Part of a small language model's weights.
Size: MLP 1024 ReLU, vocabulary 1237.
Architecture: LayerNorm before each block, learned positions, biases, tied embeddings, attention and MLP in parallel.
Training: 598M tokens, 3043 steps.
Each number is 128 + 32 x the weight over its row's rms, rounded and kept within 0 to 255. Layers, rows and columns count from 0. Numbers have three digits each. The size before them is the row's rms in percent of the matrix's.

# down: layer 11 MLP down (transposed), 1024x256, rms 0.0863, rows 755-779, columns 0-127
# up: layer 11 MLP up, 1024x256, rms 0.0941, rows 756-779, columns 0-127
down755 095:136199095082194107111110144151117117129133116121113138172129109113092191102082180136124158112114104152146104093189125089151120113183136107121141064130104086201149116100160099125128174128136142111147160141116137134114128127111135065120144051112090070142170109108114113176132098109101185175116163062088190137166103174147148088163114141132135116140105163136175140120137107103113149118133
up756 092:107094093094144168107094178158208143109087127111170063151176168136208187128142095194136149117134122181167142123169103122151064118163120135102140129151132173098112140126150140133079163161111133124139067120107136166131133137122163105085154160147122098094151088158167149181122120150156152130137094098162134088090159161163148160158149107129131147146132132151137103132150122088120137109091
down756 094:123232166116154148140157089154153141129178174178097118090161097137079143057117121164105130151121134065158114101119135104134126120111128148102138134099117091173133126118119129151183116178086184119153155131124085158166158162128184139147106105135126087178120148135122106147160074099169201118136124163136116100121127151136155096153171148086168122171174101177143131145100180106118148134206
up757 097:130137194099210106202164101152136153164109148157091162126098174136117100127160132146101098156141102092048103118157137149136098052167143104155162116122111097161160142131129118152193103134130100161094130139126153110152103192089144133145099091119138116150098099180120116162123179105104143137148134100171156135127128118090171107145125121089140102120228043090129143101092156088105136121141
down757 093:117143056107169107123147081097071102074110129153119153090125127113169134079120100145142082177074147141129198113181208097140124184125144138133110159116161100128093136089089095134180145112125092160142142107143148129108094123095099116075127154142131132147125166110164127149096108145107161138112085218143187100129166109144173062183169114159087120120149141129188085145116142091119190124126
up758 096:167076166219177135174100145159116124154079144094181136132134105191097150104127170162133125135144194139100123092113146159077139156158145141122121132100162090167152099145132153130108127114114105120098093084151202083117139103108139141149076087143169105162109132091086108168074132148139151127130108163129147132145141127161089158115152133162083131093154089135136147132148106141155100122142
down758 094:103125129100113143096150160077108145099169141167181113119103129130189134137116154145120149162146169097162093059104147112157101169095145180161101154104196097145122133083131096105155096102090074108169091082073168127155083102166141085126121129144116155162106181137120184086161146102123159137090128199106134089153094097156163143096159153211205107097206105135124182154134136128146143109155
up759 099:135123095102148157152064104167133152177119113153117146123117171081119107125132165141177084153112151108139131105130113129119103113125148158160123095130117110139193142136155183136180170121085053122090089118132097087140142074137163157160134102171155178125127123108151080103074098078090101120118145091073098127181140127110106140153158174132126170147148086131122146136127106156136152103114
down759 099:154081168106131169143119103164171140136162178142106110083141070185165151148135143126110116117152087139147136091099158121142100145128110117148118132125083143121141048072133063143170135131141060133124106159128126107101120196075122125163096093114068105128085115085190186130210156082160181098096135152132128157107125075137174131141155082140106087086136162044169110119142149112131137071114
up760 098:168102163166104094152084119047056090104141151117148143130122182102150174159164112131126086075175191122149094110050158106123113132151121107185155148140118142134114102093155109120160141135136090125073188131089069212151088127091099146120168084110172144122093110188168097194093155133096109138139144136170171119154122088142134127108120154182090087153132099128108116130151154148166166133121
down760 101:063172182162125152152158129108142128147150096097065110077099126106158102088086107154148191049108194139107156081082135114107102083089181097128126123157091125094138105107132159098128136180134165159114101206124106103173079127171169107105091083143126116099094111195166103087186113121136133105139146052063073128171160145116117174130165125116117127151138119085130123120093104130130152152164
up761 101:178173153126104085121164119136082104145115164080086121089095067125110131161064102125075169158156127102149093075131129099119167166155172093089143142128070120100103110082105115142145141115121187176145125163085129143172079131116169112112084115093170132180132143093118134125085135082164157065111091176181042145138136195143161125093061144112117142148150095141156143101154090159131088145116
down761 106:138192154122136117140203195193153126096099100031100118194131160155064096130145122106142145146135109149094085069128156104121098185134109064175153140091134173142103119195149052138090092126153165162105109150119124127153121060122102176102125122167111162118219170162135147113083130125105165110083165118137123130099136159136173137174133107083110117108110085180128132093155097129055167098109
up762 102:097111196163105124138105151074110092123124131140124141142092107157134094155090076197084135136102085161135136089123151149118115126205128186148165131148132057121129171121055170144139141068119164159123078132102167124194128144102108145120127163106196108057106091110132127112170145129149107107087115120093157115191152139130135094124135099110112170110127142131143054175107147099162179105082
down762 100:110178170142165111132134123184109092137130117083137143122096086064095060157121100125096154131092137084131141077096116135117158173130105179178120101118121138118083137129104129125180111195127125136112167115141153184113177105117122108167092156041140097154195136126120135157158130142128098141172141153211159130131117152176124169138164116133177135117115095102146076137100088111191111075149
up763 104:115096104110148131107159174117166135145129097097168127099112157171140117115091189084149124170057075095139062117134123141134171109106155052143114176240130119096177125141158156085165127108180131102123187136108118151126120132118058183118138105082160081178085144108119095106128106076076102090112068127123089146139110160127128127208073115172166091151128099108144072115154113174165088112082
down763 107:130079096190122045135133112133145168155134092186113135178113104100098171122087082124129224149127090121111101129160125138128149139146109156158175132177114114161187107150085106096148115086149084109131152117047130111155063109129088143141116154091176140102085095130089144108114121116123095044158165193123124137136097129114115077121120082146103162100131089091096095135176138154106109101106
up764 101:137156147109129124189166148118144067169121112193105135100111209159172125101073105153143196102115115136190110104101111101103098104160116120110111151065108116130130119126072115127163085158148157151135111119118111125156212084169149138194139174139140120095165121108138149141095178140178156146162118040174143102048123146120194067161107080098115123221171143135149104107102123131106146157127
down764 100:103058089106145152081157157090128112162163123133045153127116101080147114100131186074094126106128080144162125152120108087111153138152198119139101084155194102121066140164127128134170112121120134164148101149142116110085135159106153073134133097128128109100143126165178139088069124149127121167143068120168151162120121132187134151120104130102090136135135100144142114102134121048122111091107
up765 099:122073112165086199123077112128143149077163161127111173051192136139112096140077115128168099151138104161137086131106129142086150197130128167096128098167090119158154107133090099060120085130069123126128102112099110179064117132180144145095084146077111090126101119137117136166102139114185170078075114154170126111096154195169186132134121078176110149165140140081132129132101087119156129138121
down765 098:155132166175150112154123106137110080157127135165177143157114146089091110207163222073110146090094141100147159099139138105160117119103105127147143156089127094091160112130154098131146110096088125123105164078122165164110136137128131155152096062090162141139113132125163096172107106078112112104091139109127136200156189118138134102184166090191093130100103090128108151103159107095183154099168
up766 099:132165100168125139116171149097104097071161110105125114114139132126128081149113072182084121122140149115209138090164059134156126181108083129141107074150102160185157120078166147154133130159155177074115184118105058130179148131109128150112167121116150154129139073174147114191161170110092129124109107133132136086166147160176148168094110109068110136122145129147116049170164085100146074109089
down766 100:191191171207155112093155134172111113169097139150181212053111105106132152139120107117161111139138123169099149119140154117107081125062083102097095126132102092122105151145114117074111174209133172129098152123162122140130120101148135140146104151095161173072146137150121173105184137134119147090127131146200125074165135124170166094158108174096116078163156111145084143121100123149105109179108
up767 091:132089123120130096127139082202152154148155136096133079118098083184080159148157186064153174092110182160162195122167115147143092146115133122170116199124101112129112114062077089054182128090189118102107119127173102102128158187172145124157146155132170106132142135146140103147085114164082072074083105147142135126164136140081120102123102154142125095149137122180115158162172161158086191129139
down767 074:184111131124159110100136144133128159137122132143114156140106130162193048124203101098154125085159127107159119133150162111147101105138141150122141103191158138073168110165101094128152095137117141134083140090169177134108114159143140099156112116120159165124158141140087137142132158165119000155128138083130123126086152114124119167128163090053165106133130183132184110150152149118146061139172
up768 092:067110160137114112062181123140125070094137164036096120165125122090106146100112098154061131121114126140147145140116124158119121146093119159079109117173148104166120147099173141073116183122155154141111123151122076101110141113123156127136167106137147132176148143139110113191098099120118151114086114071108145106168111146139073081100104144185108215089128129127170087171133158122072106113105
down768 094:124131045140198132137082091158043152130146086139128117111124208100158098169126192169160068125084135130236128129142146092152091194102073106106183101114163153136091117130093129109160166182097123134171134082123141078108059144145187185102159126120099184090174123163093137133149130112161120107128185125131124135146132141073163122131138104140135130083093077181136150134126149119064072157144
up769 099:191174092078149152170136105160140200142103115175083094145137107151108188084115083105088098120136106121148206094099091132120100077142154157116144119142093111160097163113149159052121167059091133164091161153107176138123134115140175122149130167084097138113137122143037139132173169132161102079211140173172126142141124143098170144167078101108134073133131163095146162129075121125074138153118
down769 099:141127136127096161195085103125158093079164121197156115135098154161059143111171114174099145172152112180179136146122151131162109120146142121107072141135133093134112174129088122084168129122072115119139113100093071146065108129137148125155123127101159153152123128136174144105116092107115176068125096139179123104150123113154122127093136144108181147088106129113137132127148106080115170119183
up770 098:161156183121154079064136125095126090115126113083126108153148114156106158105137134079066150127093119052151120180086122134133121213129073149161128118106191172103113088089141128106110128117155147169117133148091158151121183171141170108175137185137082103169155142167160193139149153169074095043057098112132084113108147153181145133133108120118099124132056118079097197100103150082119176137118
down770 099:148142148153189129098139113100149121131095101118157157117186092168142138084153136098114102138131136128150083144102103094114138075068095135137110095071098186127215127137163157183093154079093159139152109081138174154179106099154116197080107144090139127149156149145089169196069124095146126169104150150127161076156107085134173071183081101083138137140142088158126111122108092121138089111168
up771 097:080136122090166123094123127056130144112166199095146175125169099171189170088134099208107125158156141075145118163152143115133139170148125156147131109118101147117141154127150120120080084082110128153125151151079186147140170132075118114189151057102176121137101082138138136119100144095120137150178139193145166107116162171159140134177156144173153103074179143079165135133156132135099068168155
down771 098:171149141112126188124146145129121164139170125155111078134141115116120130108162075094153163087156149148133091106166162093146114105094180094138085160160188138136207095150130082147157094173191153171139094117123123083098206057118072126072104113148096109101125141111083127040151131132142143152093170141076220150104124140160090155166065136150106123100108155069110075102098151106102073133146
up772 107:195131107191151096136112065066129027114077175176098085126142128148081072108164091155127104119122133123196148137123110110113081130112159100086169141107127137130152137096081127136115086117152128116127147105095103229142072119106112113198133099140184081158077108142158182136152153136137173132147083133128079065097138108105138143090116124126158147138167122150143111197078121117115165160119
down772 119:129156114108142161148209152092092164130081115135156143149123038137119122133150209115130178109121183073142157064151170117113114124116158143123144157171128130151132151134147148083044125073151085101157127150073085156117122140123148116162188136096094127139164122167179084081176099167105124129158115140144133087103136168119094140136134111087108133195106089112208088126097154129129131166167
up773 096:115122090114134103127085123123122073123151136123129141178154123179162128120069123137135149157191174137155166118141146129183154087151099197153154118103061172121151125114213219127137147134135139153136130141124171125143137091158122156125133140118081137151103089105096142094132182160116129137108127122096040136104187124090149111166082115120161110146081150117132132059175181147172091173130
down773 080:143140072175137139103125105146062145109142170076208143153103162169183142141144105133096110158097129129161099121134117119136182135086156135145163117091143118171160133101128169146150090183125128099123120130121154137165134089111176132108101113105109181152136138122100120132135109120151000096088166123134132126155102089125171156120169149133116157084128148095110135160114067077127092107175
up774 109:138154109133154132181066137081120111125179135079181139111111114210082171104140108155162100130144172107094118101157104120109132108136133176153145091122119119103110090164118121171160114143132073123121089147114160095136128091188127102128136077094154116117151129138115126231099144152122162189066137103149167088142120201117124112159129135104107220173188100111127125109163125125174091125104
down774 106:149118119122163156104090046156133139127125190157086184162081112172105100097155162158154165169129116152106091136109206082159134140116150136138135135176160128100117117133146132092144079130122137141072105190117101137095113154150142063174108165121152114132114140079081093116135138154081170186111122162145109118110204136108116106118144131108147157122137110172130092113089139117105129083122
up775 098:083167106153080087133152148126059162178120123148106109132133124124091188165076160129156148147099120063136146150128173085100125138141124151150139131098141107120095171113181078076136100094108144118109139047144106138149098133175190150072110150136143092141058169162135088138180080166110128156105092145150117166144140128128133106133103136143090117135122095093159109157091188151070103161152
down775 095:112151083164090090161116135165159153157085143144065094100080093139057071158154099144145109125090147077166082124094162166079078139212068166146094120110115098148184147133198074129124039134167098193118163153131150133110095118179119140062130134137145102152102168085104128128159087116157131096120105181146106138152174143135090099134126086133108084104104191108120150183101098151087172117172
up776 096:127139150189114126148132079149179117192147134132146070067108083127135123139132111104140150031150114094103128156157077116073122133139139128174156152170156136116176065147117147135064101152157083122123127085174144121105113131112106118096107088083145107164100124159103137117167128100142146132142088134145160126087131181118152124164152067064181136168172102156105169128132146170154114148103
down776 098:100134142178127048154137171139109117168141135150145187152106126092144133104093166113168166115112164118142132097190135109176149156137112085108160123067193082111086134089212092159183150115132110171123164080112091169178130198115159177076153184172126114158161120131159131077155111110122149143150128154131135126118164130137097046145144174061100163126130129090142122110111139082117135069142
up777 101:112166144147136117126159116125145120208088117091156095148112127162117160117075090126109154102074164108166173109127128071073149133138102138162134171139086132139144098129146164125099117145139159120125062087139160193108148159101129138166112127116187149134181160163116121087107121125148190112128100092176120104149136144082114157133161136080139153115112088187147148103114132152129186143096
down777 099:086116087135192098162101134150107131104112123110082069139126168083128130118144120123097184111115150091098105123135138057186223154150143111175132134102111167080070163100090078165099163061101154120076139126145097115081125095136118110143112173127144124202130158114155106146127134164167075158104166155173159151070129111152162136098140144077104161121183109167147123149093153126108060161126
up778 102:132100127137180174110139117174116108093112131132116114139110128130113082141121163127123125185096018118108140155153145154133115067164113170120139168174126145124097127055127081130114047123158092174100096148110129171091130186169182150196153162149118118095118138156104080064174104102103135146053111101192146070165104079078055112092113134107138170110103095066155137131113131093138127112139
down778 100:112148178124106145128121114131140150144148122112175094055133129099130109118128163119145073098159094171109106102095145136109112100145123064071087145139138096105099136111160094050163143070178187100097158145086087188064129105133112100127112119085118184120092173178141088146095140159132159153118167174133125161126162098114160117097083131172084063114140169158137129144141114141178103154183
up779 101:087107174082152139139140141126130100142132116142101188103082168104117098208104108141188090164156138139179125144155129176140109147149115085185110141169109178095107122112110111096160122180128100099089103103145131079136154129106105145111084128154158093148130122111128081062139099079084153069084142079150091069090155149179130132098155072135059118172111123138093119086160143155166129155106
down779 113:118162101111135116128176175116043178119102121087095157094097170136117131138122115062091131148113131158166058067145100140146155149105131143109166114092111149154171166145130124167090113112143159083172095096093117131159192162144194143096199067155106119146169116093131172124138146141135122106132130097095120104146092100186070136112166130147075130127091177074133109158138179133133088086119